Weights of a small transformer language model: 102M parameters, 6266 steps.
Each number is 50 + 10 x the weight over its row's rms, rounded and kept within 0 to 99. Layers, rows and columns count from 0. The size before them is the row's rms in percent of the matrix's.

# down: layer 5 MLP down (transposed), 2048x768, rms 0.0246, rows 477-522, columns 720-767
# gate: layer 5 MLP gate, 2048x768, rms 0.0304, rows 478-523, columns 720-767
# up: layer 5 MLP up, 2048x768, rms 0.0292, rows 478-523, columns 720-767
down477 103:49 50 57 53 45 37 32 54 50 38 39 45 51 66 31 41 44 63 57 53 41 58 40 50 48 49 44 40 58 45 20 46 36 43 34 61 30 42 50 43 57 67 49 48 45 29 62 51
gate478 094:53 41 49 68 57 46 45 52 52 57 59 28 49 62 53 44 74 55 58 57 55 45 34 56 43 64 69 40 52 58 43 54 39 41 54 48 55 46 67 57 52 39 61 43 37 53 56 52
up478 094:49 64 47 69 61 63 46 50 45 31 53 61 61 56 58 80 60 37 16 44 42 57 26 65 56 70 44 52 47 48 38 64 61 42 41 71 47 44 73 26 42 55 56 70 70 28 54 45
down478 095:47 54 49 24 48 34 51 50 50 51 53 45 48 54 67 48 33 45 53 49 44 42 74 50 40 47 45 51 47 66 54 45 41 50 53 49 42 55 40 66 55 44 41 34 43 61 52 55
gate479 104:58 54 57 49 48 53 49 36 30 55 60 36 58 46 44 49 56 44 62 39 48 64 46 53 51 48 55 40 46 52 45 42 54 53 47 53 60 54 45 61 52 63 40 38 69 48 46 52
up479 105:44 39 41 47 31 54 47 51 52 61 44 57 52 51 37 53 47 49 52 52 38 51 48 58 65 47 41 59 47 33 34 58 63 50 38 52 48 64 60 50 49 53 45 52 33 54 49 55
down479 106:72 43 34 50 41 44 63 61 37 45 68 54 53 56 59 43 31 61 43 46 32 28 58 38 43 58 64 55 49 57 30 65 58 57 54 56 50 37 60 42 52 40 29 42 44 42 50 67
gate480 103:50 35 56 46 38 53 54 54 28 50 68 55 58 41 44 54 50 49 60 56 60 37 52 54 43 57 31 56 54 37 56 46 44 51 47 36 42 53 43 69 33 59 51 51 55 52 60 62
up480 102:52 47 45 44 38 50 50 54 57 24 45 53 47 54 46 51 58 44 33 53 47 50 51 61 43 67 40 44 27 56 60 57 50 58 60 39 52 26 57 57 60 47 63 71 29 37 51 50
down480 105:38 35 25 44 38 62 45 47 66 48 54 54 41 52 30 43 37 36 49 54 40 50 50 46 63 71 59 58 51 41 43 53 44 54 35 41 38 54 54 69 60 37 61 40 46 47 47 47
gate481 098:41 54 49 38 37 75 58 62 51 57 51 66 54 51 50 66 46 64 33 64 55 29 64 37 50 41 68 52 43 60 45 39 48 46 67 45 68 45 49 59 63 43 55 21 42 58 51 49
up481 094:53 48 70 52 59 44 66 48 45 46 53 72 45 46 67 45 63 70 60 51 39 42 53 51 21 52 44 50 49 46 58 47 52 43 62 59 60 74 53 57 25 53 50 37 46 40 57 55
down481 096:52 61 28 59 51 43 56 48 51 67 54 45 65 52 38 29 44 50 33 43 65 67 48 56 60 38 40 59 53 57 54 38 38 53 38 40 52 48 61 51 47 57 55 27 72 57 34 29
gate482 097:48 37 58 47 63 45 42 66 41 58 38 42 33 51 53 44 49 27 53 38 51 50 55 58 49 53 52 50 37 62 79 65 57 40 50 49 61 47 59 55 43 42 38 58 57 46 57 41
up482 099:49 40 28 34 41 67 44 48 50 59 52 50 60 49 53 21 63 39 50 38 41 55 45 63 44 57 48 62 54 50 53 51 46 48 32 54 54 48 53 53 42 37 45 64 46 43 58 61
down482 101:60 49 56 47 47 54 30 40 43 55 37 54 42 46 51 29 54 32 49 61 38 54 45 53 41 59 44 42 51 58 49 50 60 43 34 51 67 41 53 41 50 51 36 66 51 58 68 36
gate483 096:56 48 37 43 58 59 64 46 43 56 58 54 47 50 46 42 54 44 45 64 54 46 46 42 57 67 52 64 52 53 52 42 55 71 61 55 44 37 44 49 39 48 48 54 29 45 44 49
up483 098:39 61 52 38 41 37 49 47 43 52 45 48 51 46 40 56 58 50 53 53 48 54 36 56 41 60 34 57 45 47 49 23 52 48 50 63 48 67 37 37 45 51 52 48 45 56 32 51
down483 100:54 41 52 45 58 36 60 47 59 53 56 51 57 50 58 76 61 44 51 36 56 38 54 48 59 65 57 47 55 54 50 40 59 52 45 44 47 43 48 53 47 59 54 60 59 51 51 38
gate484 104:55 26 55 73 34 34 35 24 51 33 54 60 49 46 63 42 41 57 55 38 43 56 53 54 61 37 68 48 52 59 43 48 53 52 56 53 66 42 63 50 40 58 54 55 22 57 39 41
up484 105:43 42 47 47 73 51 42 52 38 54 46 53 46 46 52 45 57 55 43 46 44 72 52 51 50 65 56 47 50 56 45 36 64 38 46 59 50 34 50 37 51 37 53 42 34 62 42 49
down484 106:55 48 35 71 42 53 35 47 47 43 50 52 38 47 41 53 46 63 32 43 45 33 47 35 52 52 54 47 36 39 38 33 56 49 42 62 52 54 48 43 54 51 51 60 41 50 33 49
gate485 100:52 45 44 55 41 63 31 50 51 47 38 44 49 79 48 56 52 61 36 69 51 47 41 46 56 42 53 58 45 37 56 27 63 41 63 48 42 46 61 53 51 58 75 55 64 46 74 46
up485 102:51 53 52 64 37 52 40 51 69 49 63 65 61 48 48 68 44 59 40 48 53 47 52 46 49 66 42 57 49 59 64 49 25 68 57 69 46 65 57 38 41 60 62 51 37 50 53 65
down485 102:56 40 42 63 63 45 47 60 28 48 45 53 45 53 54 58 41 51 45 58 62 70 64 50 62 52 37 52 43 40 58 41 52 51 49 53 57 44 50 69 45 52 48 58 45 49 47 48
gate486 098:35 47 52 50 57 39 47 63 59 55 75 51 56 41 42 54 45 51 55 44 64 44 47 47 66 53 33 45 45 66 60 55 55 43 51 60 49 42 51 49 65 49 51 62 59 44 41 44
up486 099:53 56 56 45 50 53 45 47 46 56 48 57 48 52 57 37 54 44 54 42 43 47 68 39 56 36 40 44 56 56 40 67 47 41 62 52 64 67 44 59 42 51 35 45 57 52 30 46
down486 099:49 50 71 61 65 55 39 48 51 47 42 47 50 64 51 53 44 47 47 37 45 56 39 72 46 42 52 34 56 41 51 40 47 54 52 58 42 57 55 58 38 59 69 63 61 37 43 57
gate487 098:47 41 35 61 42 55 63 65 37 47 38 46 44 44 32 60 57 61 45 55 55 36 39 56 52 51 48 39 43 52 58 51 19 64 56 57 47 56 58 58 54 45 35 31 39 47 63 40
up487 100:48 49 65 48 45 64 43 67 22 39 46 47 53 49 50 40 50 60 34 63 50 43 63 57 21 44 55 50 44 56 41 48 41 52 51 40 52 38 46 62 43 39 36 52 51 58 55 44
down487 104:72 43 57 32 54 30 47 56 57 40 47 63 32 43 60 50 44 62 37 52 53 53 64 34 48 59 63 26 54 66 42 53 54 41 31 45 36 49 32 51 52 49 49 62 60 34 39 59
gate488 093:44 44 51 47 44 52 48 50 70 49 53 48 44 50 56 41 45 49 55 42 52 57 55 58 62 60 50 47 41 58 43 58 60 50 50 53 62 57 69 51 42 55 44 49 55 27 66 62
up488 094:75 47 55 41 48 56 47 63 48 75 42 41 52 56 32 38 32 40 60 46 45 44 58 54 68 26 66 56 54 40 34 55 51 54 54 44 47 53 40 48 52 47 55 57 63 53 47 34
down488 093:46 48 56 57 50 56 57 47 51 59 54 46 35 49 35 43 47 40 56 44 45 50 62 59 60 47 50 65 43 50 65 52 43 42 51 59 46 48 70 43 37 52 44 34 77 47 57 69
gate489 099:55 45 42 56 31 50 16 36 73 62 47 52 34 62 56 48 59 48 69 43 43 52 29 49 46 39 38 33 50 47 54 51 32 53 44 47 40 41 64 56 35 44 57 42 69 58 55 50
up489 101:54 51 61 53 43 66 37 48 45 57 42 51 46 68 52 46 50 55 43 48 40 54 42 44 42 59 49 36 34 53 49 59 20 52 51 54 47 39 48 48 36 42 69 58 51 51 50 44
down489 100:45 49 34 55 52 49 53 68 44 49 45 44 53 72 57 35 36 64 39 56 60 45 53 36 54 60 48 43 37 46 56 45 39 61 66 51 46 38 37 42 50 56 44 52 48 60 60 29
gate490 096:54 35 45 53 43 60 41 49 53 53 58 38 21 55 69 26 51 43 38 60 58 53 52 53 45 53 33 37 56 58 55 37 45 49 55 73 68 51 49 54 55 63 42 51 46 59 50 57
up490 097:45 56 32 60 44 38 36 56 57 54 60 58 66 46 48 63 61 41 40 57 59 44 49 74 56 56 48 47 68 44 64 55 56 63 46 48 40 55 54 31 61 44 47 63 50 56 64 49
down490 100:53 53 63 45 42 44 48 50 47 47 37 56 66 45 43 50 29 56 46 43 54 31 51 55 54 57 57 50 39 65 41 44 61 59 53 60 51 56 35 44 54 49 37 50 56 62 38 36
gate491 107:46 73 42 57 46 73 47 18 58 61 47 42 50 48 67 38 50 47 61 34 31 52 41 66 27 31 42 59 24 33 60 60 31 51 48 73 36 61 43 44 46 53 43 55 55 48 61 36
up491 103:60 54 48 59 43 69 41 55 48 57 33 54 56 42 53 54 52 69 67 51 49 36 52 54 55 54 46 40 54 51 57 53 51 60 33 28 39 61 50 63 59 35 35 58 50 47 60 40
down491 105:63 40 55 47 49 53 49 71 26 76 32 44 61 45 34 40 57 31 62 60 57 37 51 52 55 51 60 60 51 56 67 46 42 54 28 55 44 46 49 50 55 64 38 50 62 40 50 53
gate492 104:40 44 48 36 53 54 34 41 60 37 38 59 61 40 44 50 50 57 62 46 48 40 42 42 35 43 60 41 31 63 58 42 26 54 44 50 56 41 62 68 68 55 54 40 50 56 45 46
up492 102:57 37 55 53 41 53 41 42 60 36 31 46 56 29 30 45 43 56 42 50 32 33 57 40 48 42 41 48 34 65 51 63 38 49 48 46 43 42 62 61 34 58 60 42 62 52 47 39
down492 101:53 63 35 37 59 70 46 79 56 42 43 38 48 49 33 55 54 45 39 55 48 48 50 53 39 47 42 52 55 36 37 53 42 43 46 53 47 46 43 69 53 53 54 60 48 51 55 57
gate493 097:45 68 45 37 63 66 35 49 45 58 54 39 58 55 60 34 50 49 61 46 51 68 71 60 45 49 46 30 57 47 55 42 47 42 52 61 42 58 55 43 52 63 43 48 56 45 42 50
up493 099:54 43 48 62 37 52 63 57 56 45 39 58 51 53 49 38 56 43 49 45 39 25 52 42 58 43 41 42 48 54 51 52 42 59 35 65 52 51 63 48 60 47 56 65 51 55 65 55
down493 099:58 54 55 60 51 33 49 51 58 53 52 70 63 43 43 54 47 60 60 41 56 57 38 45 53 42 41 48 67 36 49 37 44 51 55 52 46 63 52 39 45 49 62 54 49 61 51 42
gate494 100:57 54 47 43 51 36 54 59 48 55 44 41 70 51 47 60 71 50 43 65 43 43 47 54 57 50 71 36 47 42 35 54 54 57 47 34 45 50 43 45 60 56 48 59 57 49 35 66
up494 102:66 63 45 46 36 40 50 54 44 56 41 51 60 43 54 41 48 44 62 44 45 60 59 45 48 58 42 68 49 30 41 60 62 62 57 68 53 70 48 60 48 51 40 61 50 69 39 51
down494 102:58 48 64 52 43 42 59 52 41 59 43 67 57 36 43 33 52 30 47 54 60 44 51 56 66 46 46 75 35 48 55 54 43 58 55 48 40 37 54 66 56 48 45 69 36 68 62 39
gate495 098:57 59 27 39 53 33 58 52 43 37 42 53 47 46 59 54 69 27 58 58 51 63 59 44 41 47 31 43 43 60 38 40 71 59 35 41 58 61 41 39 55 57 61 45 52 41 46 33
up495 099:23 41 61 44 44 49 50 58 49 45 37 46 55 51 36 61 65 43 35 62 35 41 28 36 52 50 42 40 48 41 34 48 55 54 50 60 39 39 59 35 58 40 55 36 50 65 60 46
down495 099:64 76 54 31 54 47 52 58 47 36 42 69 39 44 44 59 48 59 47 43 43 47 55 38 40 29 64 57 69 40 43 56 36 48 67 40 41 52 56 53 36 52 47 60 53 57 38 44
gate496 101:54 53 62 56 58 65 36 58 44 50 52 59 53 42 52 55 50 54 48 51 50 40 59 49 31 72 54 45 70 55 34 41 55 65 64 44 53 34 50 61 59 51 50 56 44 37 44 68
up496 099:27 49 50 62 51 34 39 62 37 49 43 73 55 77 64 45 55 55 66 53 40 51 45 48 62 40 46 48 44 63 67 68 58 45 38 51 36 58 51 55 55 66 78 34 48 52 53 48
down496 099:49 70 53 37 42 57 46 25 36 41 40 61 57 52 43 66 62 50 60 54 48 41 21 52 45 40 53 58 44 44 62 56 62 48 47 53 42 75 51 54 45 55 46 41 37 71 42 58
gate497 105:56 43 57 55 51 53 35 48 43 47 51 65 54 34 58 61 60 45 55 63 41 52 55 50 40 39 33 41 42 56 62 38 49 38 55 47 59 56 53 72 57 49 42 44 42 64 53 48
up497 099:55 44 61 27 47 62 49 43 30 45 26 40 54 36 48 41 59 60 36 49 59 50 59 49 37 36 40 53 74 47 51 49 47 67 56 61 65 43 48 54 29 48 58 54 60 44 57 60
down497 099:50 12 65 33 60 58 52 47 61 48 50 56 45 38 53 43 52 69 54 43 58 44 46 54 43 42 40 30 51 65 49 54 39 75 71 56 69 45 33 54 43 55 44 53 49 46 53 60
gate498 101:53 46 49 44 38 63 49 40 55 68 39 38 51 50 46 37 47 42 56 49 44 51 56 41 47 38 28 34 49 62 64 44 44 47 32 30 47 53 40 63 55 49 54 36 39 64 60 63
up498 095:31 45 63 63 59 41 41 43 57 21 68 61 75 49 58 53 45 60 45 41 58 42 48 67 46 58 48 47 45 50 41 56 52 57 63 58 50 61 49 38 45 65 41 52 46 53 50 55
down498 100:36 46 49 55 49 40 58 33 49 40 39 46 55 46 52 45 59 39 46 43 49 51 42 27 42 51 41 44 46 46 50 51 52 50 44 44 53 48 53 55 43 57 44 48 57 59 57 49
gate499 101:33 58 61 63 50 36 48 43 43 32 53 48 43 84 67 33 51 31 51 43 62 57 47 40 45 58 48 43 56 45 57 56 47 66 47 64 47 47 47 43 46 42 58 58 44 35 25 40
up499 102:45 30 49 43 53 45 58 57 47 42 67 40 43 35 63 51 38 57 44 43 53 36 45 35 36 52 45 39 49 37 37 57 56 48 57 45 50 47 42 44 46 44 48 54 25 45 56 56
down499 103:56 36 35 46 42 51 57 50 45 57 38 54 35 53 39 44 40 61 48 50 43 49 68 49 63 57 51 36 34 56 57 59 66 43 49 38 50 46 47 42 43 50 67 44 53 53 59 34
gate500 104:44 56 66 45 58 51 52 49 59 58 53 44 58 69 54 56 43 61 51 29 46 58 60 59 38 29 54 49 63 48 66 48 56 51 33 54 52 60 40 69 49 50 57 36 38 53 38 39
up500 104:62 37 68 45 39 46 38 51 55 59 64 43 54 38 51 37 45 55 60 74 57 44 60 45 34 84 34 43 50 48 60 52 69 44 48 61 63 49 38 50 41 58 39 66 47 41 53 59
down500 103:47 65 46 62 77 55 65 41 37 50 47 48 54 55 32 43 56 48 71 50 46 65 49 43 34 43 40 35 37 38 40 56 46 45 52 58 44 54 60 46 60 42 51 49 28 47 66 51
gate501 094:47 66 44 44 44 27 45 18 48 47 48 58 49 54 55 55 58 61 59 59 54 35 37 46 56 43 47 51 54 48 57 65 35 39 47 51 59 55 62 63 46 53 44 42 61 45 51 53
up501 097:62 52 56 40 57 35 40 42 62 47 66 65 50 41 56 50 54 73 58 40 48 44 53 38 50 55 41 55 63 52 66 38 56 43 54 45 34 45 40 61 70 53 48 44 57 46 55 46
down501 095:62 54 47 65 63 62 30 48 45 43 55 71 66 43 48 50 27 40 40 52 56 63 52 47 56 50 38 42 60 54 32 46 43 58 56 43 70 66 41 52 50 53 38 44 45 58 45 66
gate502 102:60 38 55 40 48 57 57 50 60 47 34 71 37 45 56 41 63 54 59 50 53 38 47 24 37 41 63 32 56 52 45 45 53 61 54 37 61 64 40 56 44 41 55 55 47 70 52 53
up502 104:36 60 37 42 44 57 52 53 48 51 39 52 37 45 57 40 43 43 55 49 53 39 35 52 43 49 39 45 38 53 58 56 43 38 31 54 52 44 50 63 44 61 62 46 45 47 45 50
down502 103:54 47 52 33 49 49 43 41 47 51 51 46 35 56 53 61 34 57 54 58 32 35 47 48 55 41 43 29 39 41 63 65 31 46 52 29 59 59 46 43 52 50 38 50 56 62 38 56
gate503 106:21 62 61 46 44 57 53 54 44 49 50 48 30 41 39 35 38 64 66 52 60 52 52 39 43 53 61 55 58 45 38 39 28 52 58 38 41 47 54 54 39 32 55 65 40 52 50 57
up503 100:51 62 49 55 49 52 41 46 53 56 57 53 39 62 60 55 38 55 59 44 61 63 43 34 52 61 38 56 56 65 63 64 33 49 65 39 47 60 53 58 62 62 47 57 62 49 47 52
down503 100:51 56 37 38 54 59 43 68 49 57 41 46 47 62 50 42 60 57 29 55 57 41 48 34 55 70 43 33 46 59 45 57 51 55 60 57 36 49 53 41 58 34 47 52 42 39 49 52
gate504 096:61 40 44 57 54 57 38 24 62 42 52 45 57 47 38 51 44 55 47 61 65 42 49 53 53 45 54 51 71 47 40 61 38 59 54 52 30 51 63 49 42 55 46 52 54 41 47 62
up504 097:52 56 52 55 45 48 56 50 58 70 40 59 54 50 43 63 61 44 54 34 55 45 60 43 48 50 46 55 58 34 56 35 59 47 54 47 44 60 51 59 33 55 47 45 67 46 53 53
down504 098:52 56 40 52 66 72 53 55 57 45 53 42 48 46 43 49 49 46 62 42 55 35 58 44 45 44 56 53 59 64 56 35 65 63 61 51 55 56 61 31 44 53 45 60 49 65 59 33
gate505 098:56 42 47 64 44 48 25 61 54 66 50 61 47 58 70 47 47 51 38 54 63 44 61 54 42 35 41 49 48 60 46 51 33 39 56 38 47 57 41 75 29 57 43 56 51 48 73 76
up505 098:52 56 48 57 50 42 44 63 49 52 43 39 40 44 51 47 48 41 47 60 56 54 55 42 48 55 53 59 53 42 32 62 49 52 58 53 51 49 60 54 45 55 49 45 58 58 50 54
down505 095:32 62 63 58 62 55 55 27 43 41 43 46 58 60 49 62 30 53 57 41 54 52 45 70 50 61 51 63 52 55 53 53 46 60 52 57 49 40 48 61 61 59 71 38 50 60 62 43
gate506 098:48 45 70 51 50 74 54 51 33 40 41 63 72 48 56 31 69 66 43 55 48 68 50 36 67 31 62 51 52 59 41 41 46 52 39 48 45 40 47 80 58 53 54 51 46 41 53 54
up506 098:31 57 53 67 54 48 59 40 61 61 68 41 53 51 43 47 51 47 42 66 46 55 70 54 42 45 65 39 47 38 73 42 47 46 49 56 54 45 39 50 52 47 54 48 41 70 53 44
down506 101:38 36 52 40 38 67 62 50 49 56 54 50 58 36 40 38 56 61 53 52 39 70 58 64 62 37 40 56 57 39 34 33 50 48 59 68 35 49 54 45 51 63 42 56 33 63 26 66
gate507 103:52 68 48 50 58 58 34 47 42 46 46 41 56 45 59 56 51 48 44 57 50 50 48 56 34 46 54 51 42 60 56 63 49 59 58 40 75 58 37 62 30 54 61 49 28 29 74 60
up507 101:42 51 49 36 55 56 48 53 51 45 34 42 46 66 63 35 55 38 68 60 46 64 39 42 48 58 57 60 48 26 46 34 44 40 26 44 54 41 47 48 55 43 67 54 50 52 35 48
down507 100:48 45 55 33 32 56 50 50 48 52 51 60 36 56 66 59 57 60 63 49 63 50 40 51 33 54 62 35 51 42 48 63 53 38 59 50 67 43 34 58 60 63 44 44 73 52 57 61
gate508 106:42 64 58 51 47 53 30 46 40 42 44 63 36 38 57 53 46 39 48 63 48 52 45 40 65 57 49 56 57 54 60 45 47 36 50 50 54 51 42 57 51 52 51 62 58 43 37 39
up508 102:51 77 52 54 42 65 52 57 34 53 42 68 48 58 39 67 31 61 48 50 45 53 72 59 64 39 49 59 76 52 41 51 56 50 48 50 61 55 42 46 55 46 56 57 51 40 57 41
down508 099:60 56 66 66 50 42 43 45 39 62 47 55 47 55 46 59 60 46 56 53 40 56 48 42 52 51 53 45 62 51 71 75 58 49 60 49 42 36 49 39 52 44 45 45 55 68 49 52
gate509 095:39 43 34 60 48 57 36 54 54 65 47 45 50 33 37 58 52 52 32 51 60 57 29 36 48 58 45 49 43 59 58 43 45 45 53 40 58 50 57 47 76 45 40 55 41 52 50 44
up509 097:53 40 48 43 45 45 55 47 35 37 52 34 55 48 45 56 52 45 32 48 37 57 44 31 46 51 45 52 55 52 41 56 60 44 44 41 47 43 40 50 33 49 59 47 48 45 54 65
down509 095:57 45 41 70 38 42 47 43 59 48 59 38 50 70 30 44 66 52 57 62 45 63 59 22 63 57 54 50 54 58 64 53 52 54 42 58 66 59 67 45 53 43 41 55 73 48 61 57
gate510 095:52 48 50 68 46 46 40 57 55 48 44 61 67 35 45 53 45 46 56 50 53 39 60 54 55 47 34 49 38 59 47 52 56 57 51 46 30 47 51 63 70 55 51 35 53 43 52 32
up510 098:49 50 54 39 58 34 41 48 35 43 47 35 61 35 46 52 53 51 62 45 61 52 37 38 50 65 50 12 44 51 43 47 46 35 30 61 50 35 44 39 36 53 53 53 29 60 56 44
down510 099:57 73 49 56 54 53 44 56 49 59 47 60 48 52 54 61 35 71 50 57 35 55 56 50 35 29 52 49 43 45 41 45 54 47 62 43 44 49 41 45 60 45 44 45 46 44 49 45
gate511 098:59 63 57 43 34 45 38 48 48 59 62 54 52 50 45 51 39 60 45 80 44 46 56 47 46 33 40 46 48 64 46 51 38 46 59 47 37 53 64 55 54 52 26 60 41 54 55 78
up511 097:64 50 61 54 76 52 52 49 52 45 38 32 59 54 50 36 67 40 54 47 57 34 44 62 33 55 61 45 48 53 52 51 64 51 53 58 54 35 57 50 51 50 41 45 66 58 45 46
down511 096:45 56 57 42 61 57 47 52 50 62 14 51 56 30 42 51 60 51 36 44 43 50 52 42 68 40 55 60 61 51 36 61 47 50 59 43 45 53 66 53 55 53 51 66 33 51 47 57
gate512 100:49 50 48 39 46 47 53 59 45 61 50 47 45 61 46 54 40 48 55 55 31 44 49 60 55 50 45 38 30 53 40 61 45 51 60 59 55 47 65 67 47 64 42 59 53 37 20 39
up512 103:53 32 56 36 40 39 40 50 46 45 59 56 28 49 42 55 36 36 46 52 51 43 39 36 63 51 57 52 43 50 52 58 58 32 41 34 56 54 50 54 51 63 32 66 46 49 43 55
down512 104:37 54 61 65 54 60 52 60 45 48 55 72 43 37 47 43 47 58 64 49 55 45 54 45 49 51 69 62 49 46 28 51 46 56 38 36 53 31 57 45 48 37 31 50 63 45 40 69
gate513 098:36 75 49 46 50 63 48 49 36 42 44 41 56 47 48 45 41 52 54 27 34 54 52 74 47 64 69 40 60 39 48 56 47 49 52 43 35 58 63 60 42 53 54 60 48 46 52 59
up513 098:56 46 41 47 40 45 48 49 56 42 44 54 52 48 48 50 49 54 55 66 48 43 42 75 56 38 53 62 61 55 58 38 54 55 54 49 48 67 45 49 53 59 66 55 64 35 53 51
down513 098:40 68 50 64 38 40 54 47 54 42 34 51 54 43 64 49 39 64 52 67 48 50 68 69 41 58 40 47 41 49 41 43 45 44 55 44 61 36 36 68 55 41 53 64 60 52 57 46
gate514 104:50 56 51 43 69 59 47 46 47 39 62 55 42 53 37 54 57 53 40 50 43 37 50 42 48 61 51 64 64 49 72 62 52 34 53 43 53 40 50 54 51 41 67 52 55 45 50 35
up514 108:46 49 57 46 56 49 44 54 29 28 69 46 28 69 54 48 55 43 73 40 58 43 49 70 49 41 62 72 45 54 44 46 61 65 44 53 55 69 60 52 67 63 91 52 63 50 37 46
down514 110:39 54 53 44 53 56 56 48 43 45 61 52 52 79 39 42 54 66 67 66 54 51 47 78 40 39 57 51 38 47 59 41 70 47 54 59 34 67 48 59 53 38 38 48 48 51 40 37
gate515 096:57 47 47 49 59 61 47 55 58 61 38 46 37 60 46 53 50 46 59 61 72 60 40 37 41 51 36 37 43 68 61 57 56 55 42 45 39 49 41 72 56 48 50 47 44 61 53 56
up515 100:56 52 37 52 58 40 41 37 53 48 37 43 49 57 56 50 43 32 50 25 49 60 39 46 41 51 43 45 42 41 62 49 49 57 49 44 57 44 61 39 45 50 36 36 66 55 41 43
down515 100:67 59 53 53 48 53 41 37 55 57 57 41 53 62 58 42 66 57 33 50 37 61 29 57 47 38 42 61 49 45 55 44 48 56 49 49 58 42 45 54 47 66 49 37 52 65 18 53
gate516 108:49 63 61 43 45 50 55 46 40 49 41 55 55 62 67 52 66 33 53 49 51 65 54 35 56 60 53 60 27 69 57 46 39 66 37 48 75 67 26 58 56 59 43 60 56 56 64 41
up516 106:75 39 71 30 56 71 50 61 45 78 33 66 39 48 55 31 52 44 52 45 59 41 45 70 45 50 65 51 56 57 43 48 54 60 65 52 42 38 59 64 39 52 49 55 36 48 42 50
down516 103:49 26 48 40 40 41 35 47 43 56 59 64 31 56 70 60 46 54 47 65 45 53 33 35 25 52 52 50 43 40 41 50 46 53 35 27 45 57 66 62 49 47 61 47 41 53 55 41
gate517 097:61 61 45 68 26 53 34 57 53 67 48 51 49 50 55 41 57 46 61 55 57 34 35 51 67 47 49 40 57 53 35 60 52 52 41 50 62 49 49 52 62 49 59 46 50 42 41 56
up517 100:50 47 38 44 43 53 61 51 62 42 39 60 50 47 38 61 49 63 38 57 44 65 49 38 49 50 72 49 41 49 54 44 50 59 58 60 48 50 45 64 67 52 51 52 59 46 49 66
down517 097:81 56 46 53 45 51 58 64 63 49 43 53 58 71 40 62 54 58 44 74 75 40 70 44 58 51 56 52 57 67 58 41 61 47 51 49 46 45 50 35 36 38 53 49 56 38 53 58
gate518 099:33 54 50 51 54 61 29 70 54 44 53 39 54 49 45 43 51 58 54 56 46 43 24 58 48 62 70 44 37 51 42 67 41 40 59 46 38 47 62 36 69 46 47 51 62 43 45 56
up518 103:59 40 43 46 49 38 54 62 65 57 48 47 40 43 47 41 54 51 58 55 55 54 55 40 53 52 21 42 59 61 49 39 37 51 40 57 56 51 47 52 58 44 60 51 50 30 27 43
down518 100:51 33 38 59 48 44 50 47 46 66 43 37 61 58 45 20 43 54 40 73 52 40 50 53 42 37 27 38 45 54 44 50 44 51 33 42 61 53 58 49 49 43 30 36 32 55 45 30
gate519 097:41 37 48 52 68 53 43 51 52 46 61 43 29 48 60 42 39 51 36 45 52 62 53 49 49 52 49 59 48 74 60 63 56 56 49 44 62 62 48 47 61 67 64 49 61 46 70 65
up519 099:68 56 72 49 50 49 52 54 61 42 61 54 44 31 47 43 56 50 48 50 58 43 57 52 63 36 42 57 56 52 46 57 37 49 56 48 56 56 54 51 33 43 36 64 43 57 54 56
down519 101:35 72 56 49 58 42 42 45 42 52 65 67 63 52 59 49 47 44 41 42 34 26 42 59 38 38 51 59 54 65 37 49 61 56 49 53 51 47 25 46 44 42 40 40 49 60 52 45
gate520 098:51 50 50 38 37 35 47 37 43 50 53 37 44 40 48 33 65 37 52 44 69 50 48 37 60 69 56 60 54 68 37 58 46 80 19 58 39 49 53 46 57 57 54 52 49 40 49 27
up520 098:45 60 52 41 52 46 49 53 47 49 33 69 42 63 66 58 46 36 58 67 74 74 38 59 42 54 49 51 46 54 57 29 61 69 51 34 45 61 60 53 50 45 50 72 59 53 50 58
down520 100:53 59 51 53 41 22 51 42 71 46 62 37 55 41 53 51 48 53 55 50 60 36 43 57 54 39 56 54 28 54 50 46 59 54 48 40 56 53 58 62 48 74 39 44 51 56 61 34
gate521 100:35 44 60 62 46 61 56 47 55 49 33 37 48 52 60 49 41 54 22 61 59 35 36 52 43 58 54 39 70 55 50 57 62 50 40 54 49 41 44 54 56 39 45 49 50 51 49 77
up521 100:41 64 49 57 38 42 50 43 56 45 50 34 43 39 53 81 59 48 37 53 43 52 50 41 31 42 49 60 59 55 35 38 78 43 48 46 66 53 49 31 42 45 45 49 66 39 49 64
down521 101:38 46 44 52 44 50 49 39 62 51 20 46 47 49 45 45 52 41 55 39 49 53 50 58 43 44 63 55 51 47 61 51 50 57 27 63 50 59 46 47 46 45 49 32 46 34 40 44
gate522 098:33 59 42 51 38 62 48 47 62 59 50 31 71 67 33 63 52 56 55 68 48 40 48 32 44 50 37 56 52 41 42 54 62 67 61 46 34 54 52 53 72 55 47 61 33 54 46 56
up522 100:36 56 52 56 48 46 44 33 42 53 55 55 52 44 33 40 68 44 46 60 56 30 46 55 51 44 55 60 54 48 59 39 47 49 54 54 44 58 45 47 27 39 54 54 47 42 46 55
down522 101:48 57 34 62 52 61 34 47 60 66 41 58 57 64 38 60 32 61 36 50 46 53 59 35 41 50 35 51 50 37 48 50 39 48 65 58 41 54 25 37 64 60 59 38 53 43 66 38
gate523 096:47 80 48 57 53 47 32 55 60 59 53 41 51 58 53 51 58 53 51 40 50 45 43 42 60 43 56 55 47 47 66 67 29 81 43 44 58 56 61 84 46 52 42 35 47 57 54 42
up523 096:55 44 53 52 37 40 56 36 55 48 42 48 34 32 42 59 57 41 36 43 39 43 57 68 53 54 57 53 56 51 57 48 51 65 59 41 53 31 55 50 48 70 55 56 48 45 38 57